config.toml
n_head = 4
norm_place = "pre"
norm_eps = 1e-05
attn_scale = 0.177
extras = ["capped logits"]
init_std_qkv = 0.0466
optimizer = "soap_variant"
lr = 0.00483
warmup_steps = 200
seq_len = 256
Each number is 500 + 40 x the weight over its row's rms, rounded and kept within 0 to 999. Layers, rows and columns count from 0. Numbers have three digits each. The size before them is the row's rms in percent of the matrix's.

# layer 2 attention query, 128x128, rms 0.124, rows 11-31,42-63,74-95,106-127, columns 0-127
106:420568532501528538478451454490460594513475493545477494511472530487446519513574525527480431475448537528523493481521551531512547422456485498546518505472507471500501525454529541522471499527488458478509471490435455529464565494574444560536489471452519486474487486502493557471411458503556462537447531528367475476520509535510526460571550437463530510540510493495437529477548430554531501412495
101:537486518507555466494400533468486487512491524548456510557494511457535543390402436534500478517494495390522510507486476499521505478506522523473483504532545456541509481496487550471539506521496473514488527512385473514517566478479475493563487453520532482507505525480527556408505597569494501442420485514495548497516526470507524470496491521422447524570488588480503568469548469433471537486449
102:497546572477482477490476486468507521519568465541553573470420511500503486524484537540473500507521509501443515373553436482566434499465446538543501473497498548563516477547551474461507558416433504479542528549511451567502508473504493532462542475493495479441519543541487492443389530514541434475529501492494491482459489557463555435483492512451503478571583517563503497479494511480458469517436
107:456522544450503445478555547521438474530482436499538476463489481469518496505521423520489422493473594452514466480477523491450485553494522446524438513551502475530514487454549518531514439528522439498588538476523526443640530486451504551512530501524445517455531509565473511510515482491487413524448515521593483501448578467500420534452492551490485463465506539459475527486527484503535515457434
100:467511550442523461513479523483498530458494528422542462461500456488467462430518442527521466433531470435451512519535442486551544548477484510490525438519566429496442473501461442575521501506545498477499451483512515596487464508580505464474520518503510506533526468595460449478486544534531462472569489482557472565510548433572498498504483511490476545515424451483481496570493528435396519494464
102:479523483466534543466429557518522511463488410471483540444489511505476554439442479485634456449508458460483543522503508484541447476456500494453517491574502497492515457469563432532474491463470506520467516558575488517555542487480444578491541523523481479522451437547509480543486511543517518583452570553513563469442509482512520534603507473551485484482550496524471453504497466559535531542541
115:443457502588552452452488462533523494486489521513587484499485544540410463478486566524520509528485493595548549576469453542487578435509528516491502557445523516539499487510458532463506538516527511448445551487451444462513506493522427447435524530531612517520507532480560521447465486472483484528558508540454446479497450479563491476563472565440476472532497442470495491495467537495446497529532
107:541498492559472462474514533435460526409540479450587500472508465502503524528566512467432538486476440516527441502570483557463478512540522428463448544491517518487472496462414459576467492493497507566541478515484544518499573517537411539510437518535553567548524470417492540519532540471525490464497495562582505470458535530428476480572429488505514526461488481512528506508443527452469528529487
099:466464542478554566475462561578540483439459480565596522525512517557494511523450444465468556428497574415508499460559489528538455505543467566467442516497453493496448506486479505507506551471490499529576518524564516508539508504491471499472445399465464539494496510486466583486503526501466511515502518554535507504512468458502476481649524471471523467510538457467507531514470505520407531489519
090:526408539523583409439484507537458535554474577482467442533495492531533571532538487551496538488468501548531426467501432473433481539501495448514570535514532516561547505470552477440488532540540455525538483500494540491559498478489503482542508496489486444517559477520573491492469447498558534458479456504497481417493464500557435491516539546533484512474511442434433469586521476546491453478454
102:528415488505455539513512534502463504439525568488609562532486526506556493545561504479503533404553432522492540526520491569451510528542563418517555446557476506453469477448415530527545475519469432420513469492465507546511487509554506495529551488488400465520505466498530496530488456496576478491512547463562565497469492528481491521460445527488492477474542463548510469490552491433503520538471
099:577468494495551493534494584507418512517440466483454490477539503532546475467530490528475501515563486438468526481583519486553583500433504417516551532544526462407550509487486523522438509506466533500466449542470566516514456543472504463533512506491469508492439493502490490436464572454557457505525502580536486536515516464443443499452456532604459528474541442521509445570468506483473516524549
095:525484464427471501531449522487528597484519530514464567511460550534534567484533480474480569450485469439402554511494500514486538478516511473461512463512551458495566473499533512438506537475549572522506508532520487528458505452521596537482477481502546533504531466513543522463507537463490440461573515468546526462471486572499424521521452471531520515492512521450611523461583524577473533417519
100:518500509440514538559453556511465532483549513559520460544474547486471544449477459455511468515514561509520472497505456585523474411502497504576490454452470466508475492493450543521512444563457450501476568585453531560507461458502533482494490438506502452461511544414515522475480564472583530509492501477529460490487497467493500530538435456484403546573521546500527549467523578522499440426541
110:483503523560424543531509442530538488523551434530477447469529500512497527494536477487539470530514564443515560444451530498484475468500488489521593537484485451465541509473497548409375429484502572510479505545537455533541484497462539436509547546480510438485502563497528489478490520525525460455507556457557515504475420542466509495491505537443389462456479536513474542468503587544552488493493
106:411503490547473471476535457493408464507491524573491478516426468490435529543479581530501490540443530480558531450498508543451477527509520448552520504552537537455513448534512487541473457460578491523475530561468479427484497528494513495480455474500451442472464492499480522541403463579469490526459467525458469523553496527521467576493474491463491526552462530503473570560544503536410459412467
106:496569466542509542484538541496516443551512542532521515543477508504570439470494498552433510563471466416433499470529432535510472512472493468497484494568478502519508514511520500549556541454492500550565454470493483497576509513497487482474465623558508520509490490519495504571475500518426457461543484516523524490490393512518507478472476458492454517529421577550527549492488492619514451505590
094:518530490491514483421578423417482526503498489475550473482478474543503423522451470525553443541456571531510464565525457459475531545471526513423490520511579458546499483494439528563505471542509508434505458500504469503464542553556473503512516568526480406530507521482526515475494475464471447542498506595511492411507411510455477462521439472511489520504454526491450464473588537510465508563534
108:467421447503553434545496537512491550549609499465528537530491513469553497449508586515500492578436497519436442504512509442470465551534536464546435496452528560511521522522462516501475572482499526462529458528443562518513549554488440461484481497519531487540513495415465503425593549539523480483492489521460538563540447511504467476504463518541478485491496501452487423529477551542421499492454
094:458489626479487457461588461576476449437519485544519542517514506447524459465499547587454458511546444513458542528487542487450541477495433456563444492446469490516494532498532539562539556455511500496587489482497479447481480498497524502602429472544460503500512510529411525468501506465565517549482546521467501467445454544499459456452529494511446526517453536519515475448440508526494488509522
106:479514451588471523541479476521443409458480504481511574479528490480540486520504488447502599526487526470442498476502484524440517480460567472536462494474511558484496548504549496499513463567531495488457527490595481414486491507553429416464537499442537536559537522463479468490524573530476511519453452514496475504537580553570530479534477525452588517524511505470422471488581466541490478529543
081:538502526563476476534513518528496445635405491501477519489535484529540459477542514471450541504566397492489461499499521500493517462484557536504521553503543514491580487498502492469495531427509461501502519489511531532522490441490475439497454438466568496455580505538452475529558572499500499420447486532511531568471437537532542502443484475515461463484470387575522544509465474536473518546483
100:469584489486451472520525479530504477482529486528570417546439499470439488574514481418490383425456524521550521514571529522549499498513452518502488568480489518402414495500540511481531577475449504499524426543569450497526549510504475454537465535523482492504490538469519493528543505528527446565475577529478489433492548468494506486517518462523528448464514536535466480502525434542494512424522
097:483539503484407537440457543458503448488512457494580545547495554467503556521481425488549596513551468465495572560521538540481521467541511489409454455487482471457474517546539466453484531503499489466495522546489490489466454487514470555457482474539541452558505497448555456446522526474495563488443517522531555427433519524541510477551461508449512476588472475598520497507483450508485541474442
094:418481546524510581459444484488524534543463486579476471498447516397458468559461547571544464518579506581491571449513485456469514450492459537550463429517504470564499541548535473558458509567498515525510581521567495432465513535530526442458457539497516498464507520563442487478502575462506462479529568522497518473554520499506485504464524507461456473548477500496515486466462541514506474432488
091:499523471480526480539427488484589543487460403570457488524569477490425572533540553477424466526489443517556556594554479514483506547484444493491465490490528488551496465489533513432425453478528499546556526492495450483542538550586480518517475510544422480509474554484521514473467524444515542420480466495542550470483493533465497521509493527470465539446507503491605541514451482541493503514465
115:540468552492496438420540471532532434531520488474483440444476460485492524507470447546507446486489504401484584498468404479484542513474503416475483448437419472537494499513531521544484511483519568548509522464545518460498564535508466500512477452592536478524550533469508529448533538554508482523523495496541456499431491537482481443545525447453434468490503578431563511460553449536530503534513
101:477501546489556471469451536506551420400474457495479436527474561511504544568497446433515499491543445474489456482467532506539466520489516444584434493541501552466507489505511489543549483496568461534479474505529487598531483552496428438531547490441428559532471519432494504524571514557489515527514498477435470529550563503534539466550526529549505543511478487555499507453483471554543534517576
094:565513558503452539498474540527501508460548533466473458486424467542504539408468468545477497474553517494492494517573560498484500507474480491473465523524423453516468490551457592533476490483528439519467560498529507494387521472442520454500543472440450556518470449514554474490483512546490548490535493505478429490473502493534482568517476533534503528565496512466479444556455487463554552624580
117:477488458534512369414582520527535484462539538481515511511527495460510513525548454500513563477505457549406546528560502527574519486495482464523440437504497487510459465445502481534444541444542488434526551461444511489491492599549523484424482476476522471490508506451590530482503544529516497518523479517446547450525485527585444532569533492497463492504429565509538483497520532500464469453491
117:499456575516489462491477481517554527495494484451497470562555468517549463526481505443508454434505502497503530571479404524502505497528432503517476569469433464485482484519576465491498520554455454496469481497545544555437476466532427411492420500541475525528495506588463476490424551444502528498467511538476496477507534478530507547489422495538500530466491494489528481566473425523379556459555
104:487559528494537435431515521557534474460517524449500448474520514433477602509500481506523488560499521470510541461474485543533492436430472469544538481595516487479450427525470503525475528373504572498523536487516479542499494456548473493506470501552536500534444522485571465459455460528502453502569489513506537492530486511528617518563490528463468516512494594557468459502527443505480559549509
093:498478532523573505520472495474435486541464528446499495590518500462514448456550459474490502441546448460539481480551503489526461510492468472435450551484458492504440472530569478497486437506525418492483479489505520471478495486495569530570531428535522544522501500450525483415486561546522513451579550582483509468508458451535425509553534531543499458495476350501514541531481540467472475539501
101:504479505516531502455513527525455510466503507465451472466497487551531531556509501446494504441524518547477474534566508433525489555517555440490531502509515541444467480532532523499503536473494460454581513572519589457452444552471531554495520543442478434461528538504444518477531473493473612532488454522595443527496450483461437461433543514545570483481501462478545481496395554517480432554512
107:539534540510463487485438495518487552483509519462457451476529513489449595530553521485500504566498501528513532457496437559504507360525482508511504540505547458438516572493534475383478563518503479506538570454461491540529531486488471526475469500544491549557510522533478427444524454623484519502563515562470547498532455504533532543461540483440529488531550514478502533499486478548529491525423
107:448530489491539466551529438441547466561503488542503532475514419444449505461466494456536486573505468470542538506535536530488509530587437522530441425493509518487496469477566506480526552543500541542606498584507500534467476460468562551440465489499486464478509462441439409529484442544500502537452509492483503466501489541533505513492427471510505539540454496428543454479508517510541413569477
109:463410490445508486560445504448551476462478572513469461536462535491512545532472450489419585414463490505466518477536540453460470467533444471504473525480461504567473479464500525468472610486467564475518406457498449487513496496495470470454519469520509481549520551479504453481477463521568496500476515559459462498574495543523593562507474509508468444580566504543525515536543492492519525526450
111:575484567514561517418411478539528477507572458489492483498496504521482489459502498438482500518479453453445471481511507534499426523563547539592524562440523508549482457467522517489480527421463424489547531511500538506495431483530448484566564466518454509491430579544475477518551500482552474512484478494497512520577488503488532559426423496530528477543530476559480476474482528412529513468442
099:524493431472544545509529471507469502456556503537507549511499458469579540498583488451527514505498534457529465442535543510482459488483466543509491448509581552539518524547466546442412415508460520492523547439536530431456487499489518521475562512444458453494560486500450517534563438512540537445557496505435558484484472472431472485484518506454517544482546460548542440597505540438506534543470
095:453479490519480487458492525531480404476510433492570447476499485495499534524595491458510513524469474536541495562473448419463538446545501496582479525622441509451421514547523508535492435490454454514543496522516555517500447571486447498506472487504498453534492424434458525461520488531539530543412488503567545461509473513522544436563528429539542504496490536478502478535535510499484469543530
104:514487533531494513453523479479464510475466479521517469548495526492523542465451502467468569457541605424481510512445506487447513528450504509447441515544489484481538473462531547490515440422499539491588562514545493539458570535504508477554479499505443373490548493496513472482498455519462508477465532478452576492488573548438504468459493548584483511500413516526531579504506450428527480486571
098:523475487511477509527526578514514513486487500455468422360466501520574474442464480437524563505446514555479490474564546475514583450533454473535524490533521492492488501493558449506502461501442531527554499526455566485504492474480520469471488520523494481514479423575483483481485459555489499532482496493434538521542483542544418531519430552438453592534580517491533482498447447545574536504504
108:515543557564500513489518480456507456498501437411537501480490472519588478445439502526441494472502523490548522465503514501493557436435506521539458513452525570486531511580493495472459549515538503409401462490529508466503439479504528560497542526504500524555484480517503505460520445486456504455473494542593544469590446509574493561549528470543434546556480492447553538472503439443499474510513
090:503473491603476481468457548514399517478531477524496484432518500437524453508498505471494530554453489465471525451498548494541483518584496615578555546516446532485550426508508539456513486441478435543480564416510453547472508509499485505523564500503542506530502499514475552445458503521439504499490518475528588523501532573506550528436502510489506526453484537459478490505468488435500538592437
106:397539484480556512540561367548499520512512607483450446528559532467482531587546482527510445524487517492476512525548489472474516492503443449465491543418527479533442520499521553485491563536498489421548433478521494530510520520518489496475449561437486492485486478527448455504463512512579461457530562562485426517519536488527470509506543488527559502536550540531506437502468513526514517477436
106:498572535548452533467503552491538468517547556470522494561543477460494486483439499517516505506544502414540535512488480520514514441536502599467373498520431515436514507524429496586482538577481490423480483554518518451498489482505430527488444487564467467513586474499574445488594559529495524460479508489485495510534496505555507533499489557532541508523459489460503520473536446438487534465534
095:533493559528461477462497475443527544557466510541486503557521546446485527477490456522518400473558553497535568453542535466468517501464538464512494518548562525457495506508482515477532477530485557481484401494558445498474510554512493519498389488581514475391556516450509535471492504486448442486516539499475548489547536434523524495473530533483576483471564498540450517507500538531451383538517
110:453490507465518426443498506502509569463547382445477475480540517479509487539500589538510499504532555588555501425536471416480568452485470554487507473502525507504418455449532547442512479486515490530528526532508514444510558465559525498487528542513507444484535476530553563518495574481459442496527526487574469481434506464569500496453470502479499531434512586482489509505515510558422544497491
100:558521526497557478537438537481491470514533527521490500509457453475585491485422466455474567531465491431509512461502467527498484480432506492458540426525478504492512493545465476491505558640439485490454536460523554540544448499484463523495525487530447432452520484505545512460523540520535433493502454511469574449459433572529486494602600494488543488552451485541470516503531511455513496557506
104:461550496475485459490504439585477477498538434500498465470513559516511564542506534518474566537453380498527435520495527436526478433495560533496464505573488494435457486532460480563555483551502503531559476524494487521475530497428509524420579568541514527553471542472476514449468420461540480546548567483458448511457488499508520483486492552523462535474592523506538524518489491503517548443545
095:490467462457549529476463547465506445510452474551529487532549505514497532400493506532504483454416456574465481430466548578523585511470532470505535526474543431513516476491519487488518505428550505509581625546560533475467486509507493466552439459533459473541502481487493583538530538506487559484522487487582515535447502512511541440494473505515463480464494461495550508497458510541593493480434
102:485506464484485448452450480514484501453569546494443480577549473539493469510469448485521446462533482522456446559499507508530540477502527468547464499498528569555494502525401493545488465479482433398473537477490528552470427487526459479474480523532536490536527491506472525565532544443496555507545549547463539553555549503462538445437575457459518526541549521411514521432529478570466511461444
102:409458540534561434555514520549543507485458521548455553459501545487428537513459451499491482495516533583551543500558435468425568449484514488503555525467484446552495494490514508475488521394496504516536450518467510522523496540472506402535499489471485538486505562544480450507483578461472441420474510537443472506550614510496515503512526493481424488482490509560435463494507510458490527456506
104:501449559501466508482554513491446446491522504503471459463521541472555526437541393486488484528509466527578530537472434440446490510520476501474456484538486507510498548528575528449470477581456453518477502427486531540488489496593494457512466502452527477471531426484427507508489493562413512425438543493477474494521581501498534523560536501486536444495562575518511541497520507506455564591509
104:497518537508483507545511537542483484503504518583458509508445497513475488495511491455469491501539526539545495535508531566500526478470438467525473467495433448432490509481437544436546448570456440523473506526430541499470596490455570627459473455592536473492480494465485565439489565513404562495503538493577505551557534515487485508494448510584512541478519466512492523539529468463487538522492
104:505445510451473521467470466516463480540490507566472481528501457486474544516545539526519549480475523497498482431484430479461500525539538509578449559496495567491521526511443572489482429556477510447584492441488489484512546422505497490550461493532457477507457449538520462498525469572466449478468538393473482626472458539539479551521494511443536548527557458456514500502545493583583518496490
081:521533501449534480475505531524526453511452475444519482529440553532475540583487502475535490521495485476458568501563536477496469489491440484480444471601469444504472572501478450553431475517484543473488494512502474416488601510466416555515437481462513550567520521500540501555443491483567530490532493499505528514493544468520536528485457511427508537567448411499586479557532477545475469441537
099:452457517427544502483493466475501456432517539433471537480459483488422509509499575490486507560542549503431467458497533531489588513422489496550540534414478503445465451497550485430507549525531416495499549465555507553436538501457504474579446568487542451512507506544555520510529460426540466527503465515559449418537506488458484495486484511484495511594516507488466422546491503485506503501499
093:548457479562439483483467531516490530518510482558489459515489506553536570535502511504484487457448498469482525507510528555560524486452458451519472532498494427533476495527520456435491536513487527519526560484434553535479550525573484515407539543490456522541491573514514412513527404483489503469490476431495518517479562554568535456538528549537467474501531506542462587388563532559543455493459
121:487471458498530453508515531484486478400459535543445550471491502479484463502506481461465543561473548434500514422494556501444573553484588535594457530421554489511463525522453473487557465457483492485456462478497513518540436458500456489541478468434546482527458509589527455507524470484467481528508375454485490501591473494431536500533443479491554506544457547504551487477519512524518532512484
095:532486482479451547425492542564526445532511519451604509553546503445524463473450405466475477516469477482507481500527494530482545453460524527496500455477498532489487469515523498595484567442462501552485508539552456614450502525500501510494600466453448517476469489568472531541545518475461496456578436487481460468515486449497481567552478522473471450531500550530548445413456523520513504491497
105:483477536504523542435478448580505454552535404562525468506451581490447508518493506470554499488540499519451518548522460512503554426437566530467441506497475406550471523469426485470532487495521503467517523551553426417530512509578490483501500503482511564549485494450507469524524417470491579557470538550473550439512483517476496490481483522500466548472468461516522477485557459405503473531531
102:471459474537528495468430506544492489459471417509489484542442549458489511521525515469567502511514445430446528519469519532495487571519549521579477455515465486486469469550475554536399483450474534489534460435500490486488493508526491559525446471484505476539469533545436478487427528481502467559498542500475435505564555495498472475496370506537522448544530516529563509425412546526446570513512
122:530491576579500485506560456501569505505550496426381458523473502509509565514564543554493495511560499514434504540527495478504504507487447521480475518485510500521486534405529516444520512463474556509539430515450462538547538554462483516499469540507470491481459558582535540481478532519451461495453509521440449477501526512592455514495496516469555592439492520577519446437439498490534470513553
107:491544527561510442465480545449467488591466456534486433509514510524595480462512549469574602541505459481456485426516492547441488474479522472477474498439478413518558490506451453553419521560570534466477519494472478469544499523517499517520475462499506480574432489539489579509485523439563492480471485463580475517518456468546463511542526453537494506534467471486512550455524451498471525430476
084:397510523541467553445460490519437522482534451432442481478484565476553520488453505525469434517508484513493439398473470500520462385502570453463440507493454497515476522526481469518531524549475497456559555469529512503517561515443431491453565563458491442543548513499496463414520541481550423551489479518488525477558528537498437473540494499521491511475559535465492543487465453446489511497499
101:484533471482483461485543480454534553509481551502569472487493472440463475543524496474463490429516536546508504521503560460563525562576422432514566485479479537501458470441510547423530522416433553548484461507564498516497541472525487539516440533527594502470454430517507546451466522492477459471519520467539537526431529415497492542531548446480561447442477492478519441500538570543485514486492
102:517497556602433467469570521562513463447533495528552511525536506457456591577450520528535472492538477486488555513406533560514428503512436473554504528476487507516501554495534494496515577515453544501485485530450443504563469478492482484493517451546484520556464576492482553439452502536512449444541475492508466494530439496582491462536550521500486597518475546410488514512446509499482496502469
095:538455488484507514574501544454559524494479508515525389505514435466459498465511488532525489506547475471466496456566538487463497528479493500488526458485539478531491496536591490501465456484533484485512484532499490536574547537485499378500543382495456469448531509564524454504498451530480510459440449396517558479431498503458498513509543408557517487495478426516535558487445478582519473475516
093:457523476452455481420567457520464499517607514415453485522423547526552564503486530517486486488475521483583472495539446483475531468516445555507475430477521534519505490444540577490557516468415530571502493496481445488534466527524455474464440457515433538514528481479478544538519553521576467496465504532454461503474507473481506425445487491483512511491489561530446404497500509487480419494444
104:578448536462519565474475464424451550480549570504585502541572554457504502523494468472512533479560527482482563438547475512516461597456467452454485509449449501474457524480507427480482525492449423569495458505576549473446408609565477502523508496513496479482508448528527466539529499553486587514493498510494480457482482544518490543495460485462470509529512486530560482456502519542519509475511
095:488433552444505512484429529467488525551521518446484510476502404492578481549506442551588493446498481514527503541514488581586560569494483491497422522508472468518480525542460512563388491480489496532484537465490519507521478513538539510541530476492405515507478532544542469472549590558484470450458487507551503518522504496468476497482515456510489483527507484543471467462497575421562565561545
102:516457499520470556489526445474492545416497542514511558477471490537526477571466533498519457472485472507465572559468469521490499452541487475531514518471453559618522472588492523489497551487450508481471446421511449538530440423473504505478434490514514476538463472509489505542488473460569546522563484545540470462440458459477531523515492477508433467579525595503455416504485560470533475516424
102:498542480507500486456443541492537460563497534484548497532524540471551523526498483471529521487555520491460503409453527505463502505484475496573553547407472505554400456529417497479465602448508499494524490498581502489457456511574542484461526524464486483505512454525517476478575566489417511510551515533464439463510559488530473440564509596501428489527494530527526435514460480485468510448451
092:395500533492461572442466515489548500506544462475435556518517508443472535457538547475585513443572483469458469470467488528571490507501514497503481476498574496537491448533574451529442509444477484520543432463485537495524518512476493484450501516501447496498497453523533450517460505526534517505457559502572530490537530426586527463586550455479495490472476450509481591481446479558573475457449
101:458487534471502515418472489457509428386450527459450522494489516553468457539498483546547502534495536580509531592535545526531490554498525479504487545530559538484519472513503455473486448508538502524449459524471515500522482515432509491531458465452470545489506528549497463481450458600519521541553540548485553416490485500589546538491496411489488512438530512502574505484465384481475536475496
100:512483540478453420468544569496496506517452540515516491451489528477500500537537489532514450498527482480473533479475469479464489466510494493498480431524501443561463563564543508488443592548495511484589442451560516446545467497556464483517506461475453497535496509493455412498519409465477471462451527523465550521530565558532536527443554534447476469557503609481495581475509542460458422457488
101:547511486534501583532506386449482513496526509450449521430464491460444473465520547541554382507561465518568559533453534548520463482430552496470465467510418526473517427501489511492547542466529518501459503484504475578522527559534531509531521478487445521473478503480437469525522556512505441529527603458518485548514459515547458475532475508483497559555465452508486577471482489492494555518536
096:449551529633476497584423438544558531510505481456495545435482484469501522476485542491596471448516512481531516512498531539419503511532538534528539517531565489589520432500471490566449502438451455577531493496478448490467456483562454505495518551494515543495521513571502417508530455566466490472533516426522545498527497478494576468521471515505486481500516531507495490457556475480554485453524
101:581407479510473484497484505495516478495411568472532545451541485488516577510517545465509563541519462572459481612486479459468465513473509493469519494456508443514492526536519534463515452537490532481503485530555442532571482512508520488520469388512558497463550500577492438515477478476546549440517515572524484474479550429367493506519499517494498488465505507519496534509470569429506534459519
087:454505475498444446509499518543516455545487523511547446536485491456459509531551481485549466526521510499549461479528525539598521522459518551525549509529415540550480451502499473504543508430504495528442537527576483560521519561537511410439469476493561458547506524449562486464426532490448478487495448493546531461528552497567421475559484474471430498521519530556449424518470457505413490457536
099:459509487534521470454444493431527530488492455484476518493500507553510456437492486518492567540472488456486585450536435533501497456457515514506526531430518507494534512444476509492431448545484431508456517472478512563488508474501471490583533547442552483506473498478441532482456517454477452525526580553482462518500518553559559524401411604518466506573502552498502570427565514488494461459526
098:562454472398399619497493573498527479500526515432490515502492489554535501475498476462499510512472463475445515574498517534487550523522509513499441553519528528510455537494478464479474496536494505475496396452426521571462526528504575541453522502491421529503471412486421490496459495515542504518514525529490513478500466436556548514533544522499489483493523480522533498506454528482490558556370
099:521471548490548437554494436536517513514523511519540546426533440521531518454457503475480494479499457538482538461548507576543517503527463499449461527529561459509448513500538436482567537507416513549508476542447456467431475559535425437505568470526509545483523504454452518528502538485465551501491462624515472488524509487543495515488588456545461546451534473496463454538518531454549454503412
109:501503429536484482552552525565462484431590479540506445523496559552454567473526547469511516519521521417516519518512480444468490487556549495508528489511465537442493525508453493485548515532466476459489573521519527549454547501497603506492547543448473466533549523535517538480461411450513506483530515515546446505479483498522467466479429573546425494490551543496453458594512560449444492456448
098:547441490539562536588473511511494509538534527500524504559499509454480517498440546459592566446521462525498538537486489494481515506546499577475484583459535508562519494449415526458436460476480424536497465594525525520496440420538558539533472514533452483456558428496435499548544515553504538499493514450482516540464470461528511525480483442499526507478508529510496444442487498589522526574508
098:527509471497459480457414606463566470474526578476433498514481547482444578497446480512573493481529476513546530574538503530455514491536553480501429465483582467547577497574495492520547526531456485460440469529458453534531570454515495529514491510463499591476529482434487493468483451500537535481473468534461488483516522489507539494510479478488531502469535489531560531550430525495406582533490
# layer 2 attention key, 32x128, rms 0.122, rows 10-31, columns 0-127
131:458572488495456561451463477574472538515488537461509490531549511499497525557481498413465462509528471535459489443572491502536563448508485440512498533527502502488486453490563503461539539423418512502487535451532541498505542573548541473579540556471472569465514483489490458470484485471570477478422467531491503482518529566500515506561502482560573483442456492531578511406505485443529421514485
091:495560529470484516540448521639466568583479518559478486445438502505470455485506512444425476471570524485455554493546474498523523500542443532498539516518476469465543538572484485494590491535514540567505520545555502560512534564498503467519554539509524568421505474596517455461471448471489511460509546473444479521505448470508509535507477439542489432495563513507520547471539515478498489509455
104:486568424436494433539544521541494536540519564501473459475455518507530447485436470396404540460540470504548542514542560551529483488465538450439610499495429445511520481506462489450509514493497501479490511541504516548464542526538431512506525503493483508506510551478526508452474535549484496453439420524485580452531529556509545495512520525436532491496539504505510527499593447457556551528497
094:492495464557529481464502499452486525568470469503480447531464590536535429485483540462495471465554498560487501559477422528521485450484567496443442508537522553523451461441491542458501522568460503419451577521454556469483499504541573478539582454502527588531474498453484501472544551457543469463490500534513444504512559543488545455488487461453499455417452518527524474536542495425484472510474
103:585518441531474492488560550451492520476509496497527478434438526474542485559575516456548511498515489507549522499561577481476580525494497549481540532535577522549472406480478512438475523446482518509409539459505471505508569464545532442513498491506501544566513509495474439582435502536487473471566432436540549512462488527524496533433433545537471523478529519501498498519465516433496433540465
096:488493493613470462461497560525485571553503521512463536493518575511552531507529511502465499529537488501458523488554459534516478456543508524431522465536524552471538487462450547432509438555579528531511571550443530549467548556457473453528451489500455442493517523489518533480456471461492497503538471470524423546590505461443539484512566501442426485462425534540476544440470493500539536454456
112:466530547458493443490523559531416426449541465467492523534511396467510445514476546463499502526464468473496533484491503558534486521410517458509493480486452457530486479503549496482472499481517455588443555390427528526469502444486577495499518481502503399487434467510440530508502414488470511486552421459549455529544461507516496508533477549495513541527543471563521544509481484497505549571513
103:468524533438526511449533417526471521533469467552556477462528467603489582468517432428443478431499563484455543532585529369531574452479442504447506516551496503489517470445488510469519502564524507525500453444489526528469490513543466482474541472441512518510539469480487451503528541464514462513504585542560472445511508542531492514505525499473526538542532454453450511569472512523464480476522
111:485536494540456443499562472551557538526478503483497448488507568424570529495479463433477530412533484524545557478489489519532558536482445531476434482553524453550466534521467520431500443484551536514570460442506482480491581458494501503498555565524544424493513524519443502470513479507519481436463443449439557552520558575525551470506563438522538496519520563501530457468525522547480539476475
097:514478483532502450501468456469497443508458496509529457438557490438591559462476426538485571540516535458490530484436551476434550445475506500527469481500470460490599461517509491535500543454524500491489520443450431483551512467495534545505529536510482495562515603484521534459527529469516555497528461508597478507521476520467539561501521543495432562513412534512458535469518418462496427535466
100:477586539535538527468486525538506446477464441520530505535568590500525529439516453473542540500492386476538467546493507549518523458482491417521526523523560483540527468493476446510475543497525620445493525535475488533472547498501547458532512503541467492497559522481538465537470569445484461439539507483477498524507508487570509472500536520468495582458574589439466500444550520488445502520558
098:521497535473554470506544499494579467469476500567491569498518574538502534501471515494488497522549572518513470560499511481531495440393477510521434516463455514541402444540445497499474501453561530540527559563568515527473474512517544429520501520538469428415488506547481527509500473552499583550527454533568535465436499511506531476506540468442501459571449555479566522530481505518445483461517
107:577434545436472528434544538469523496538419553532491509519523465589484457525499542493494479522424439481487512454563516441548468495449505513496446482490442515489469480508469525513506478462453471548577498496534461536496505529514480471527509496495496453480494447555516465542450459430491387528535564413516573532501498504440542515546557472486493452520575507530542507443558441489563477538513
100:513515421477540503455477556540442502498503544538517537440506626474543480424495550451514542528422526467490502584524475445538477461488512531558461449476513479546499486551504554576478480517512558523483534498469506410436537505517496545476517513537495454525489515465562556498495518538478418487446482510529504505501542527550494492502490507543500498389447485527435476491469444454445510458591
101:510437505470426476530535544483480515546493599473544385460469547488481532490490519523529443440515493500509495534487533509449509498474486456500527559530445442476538482519490510527523412505532532457497489396573467477499490540502542443543471512500504567460493507452475457485540479573479468490562469503523507517488498459555479566478599430457418480452490462497503465614502491475475496553525
103:468483381494445496435489510536511532497516511510541476521498500484561572477475539499452471490554468518514533490463477560576526522427500533458429485520486497508480516500476508512503502482420458522545548524491419470456506424447475525409429531574549532471435455469552482535495530519469485554518521499500491466446500496523442466591427541505492516485487478510569576559597464522510495534524
107:498468483409413470469462522576481459488467525501489514514523468540566506593546493471562475437437544460511492539508521508483503457419531415476516478513538498468487565485516439568532478489509523381509467467544579548557457512503509422504477519446512533533546460552527522539440529517532515544481500467511451513510465509462461488552569485524484510507472449532469490419516459460522460449521
102:524477541508586431489435425481450500491591510489436476519466476508447538531506540442498466444538469570505473441479568482526429550570475502453496545516501514502553445478419463541520503540472462491439478543536550506496530543492519562542480453477539466513462534519463497498477447508541473522547507466485513609542523550571423552489489426548452562545471528485493538517504513528527479500514
099:454504498480510498414539493519469509556468496497491535495557489497455479503480502521504435435595543515563564476403455475524524520550556469526516479431429505546548509512462489503489516495492500509498532543475502503477470450533514459493526495463575446443553600521472618532461490477511504479501515502447503498507404457548530471558534493505434519468548475486527522413555501422458502543565
109:392487496504518479513505512528482513443424532444458481459490475510557508516516486412492464539531488509476578587519529515471507498498487454542524425475520575546521462476508540506545514476468508518469511453521525442421478490535474478537544496495536502478466509516487378617535474486531479464481481511483567473465583470510503529507602499471474494567475536488481496423455473546473475523589
098:548504542506493464496537522520487551519560527467503484521579468530498529497556550475510512553482570506420481514446493463513470479516457515394526436496478555372547459455428556524460481467544440598550472528571519481511490537505525500494548495470533514496516542483511460485485505514485513517467536543471477492516521557541408542495467469546525527419530563484510518456519465427492580522443
101:476563422551580479489487465492439476502458497477522469508518450462487509455517534455444516497422519470521544517515493474501449502521524521487475580515591491528424432558482437458581541476451490524567455467512553454438464545453473472487455475546495410478540509526519467510507518528464519501478520488573522423527416508535525476541486452460484509496473502616500478478496510444560461456514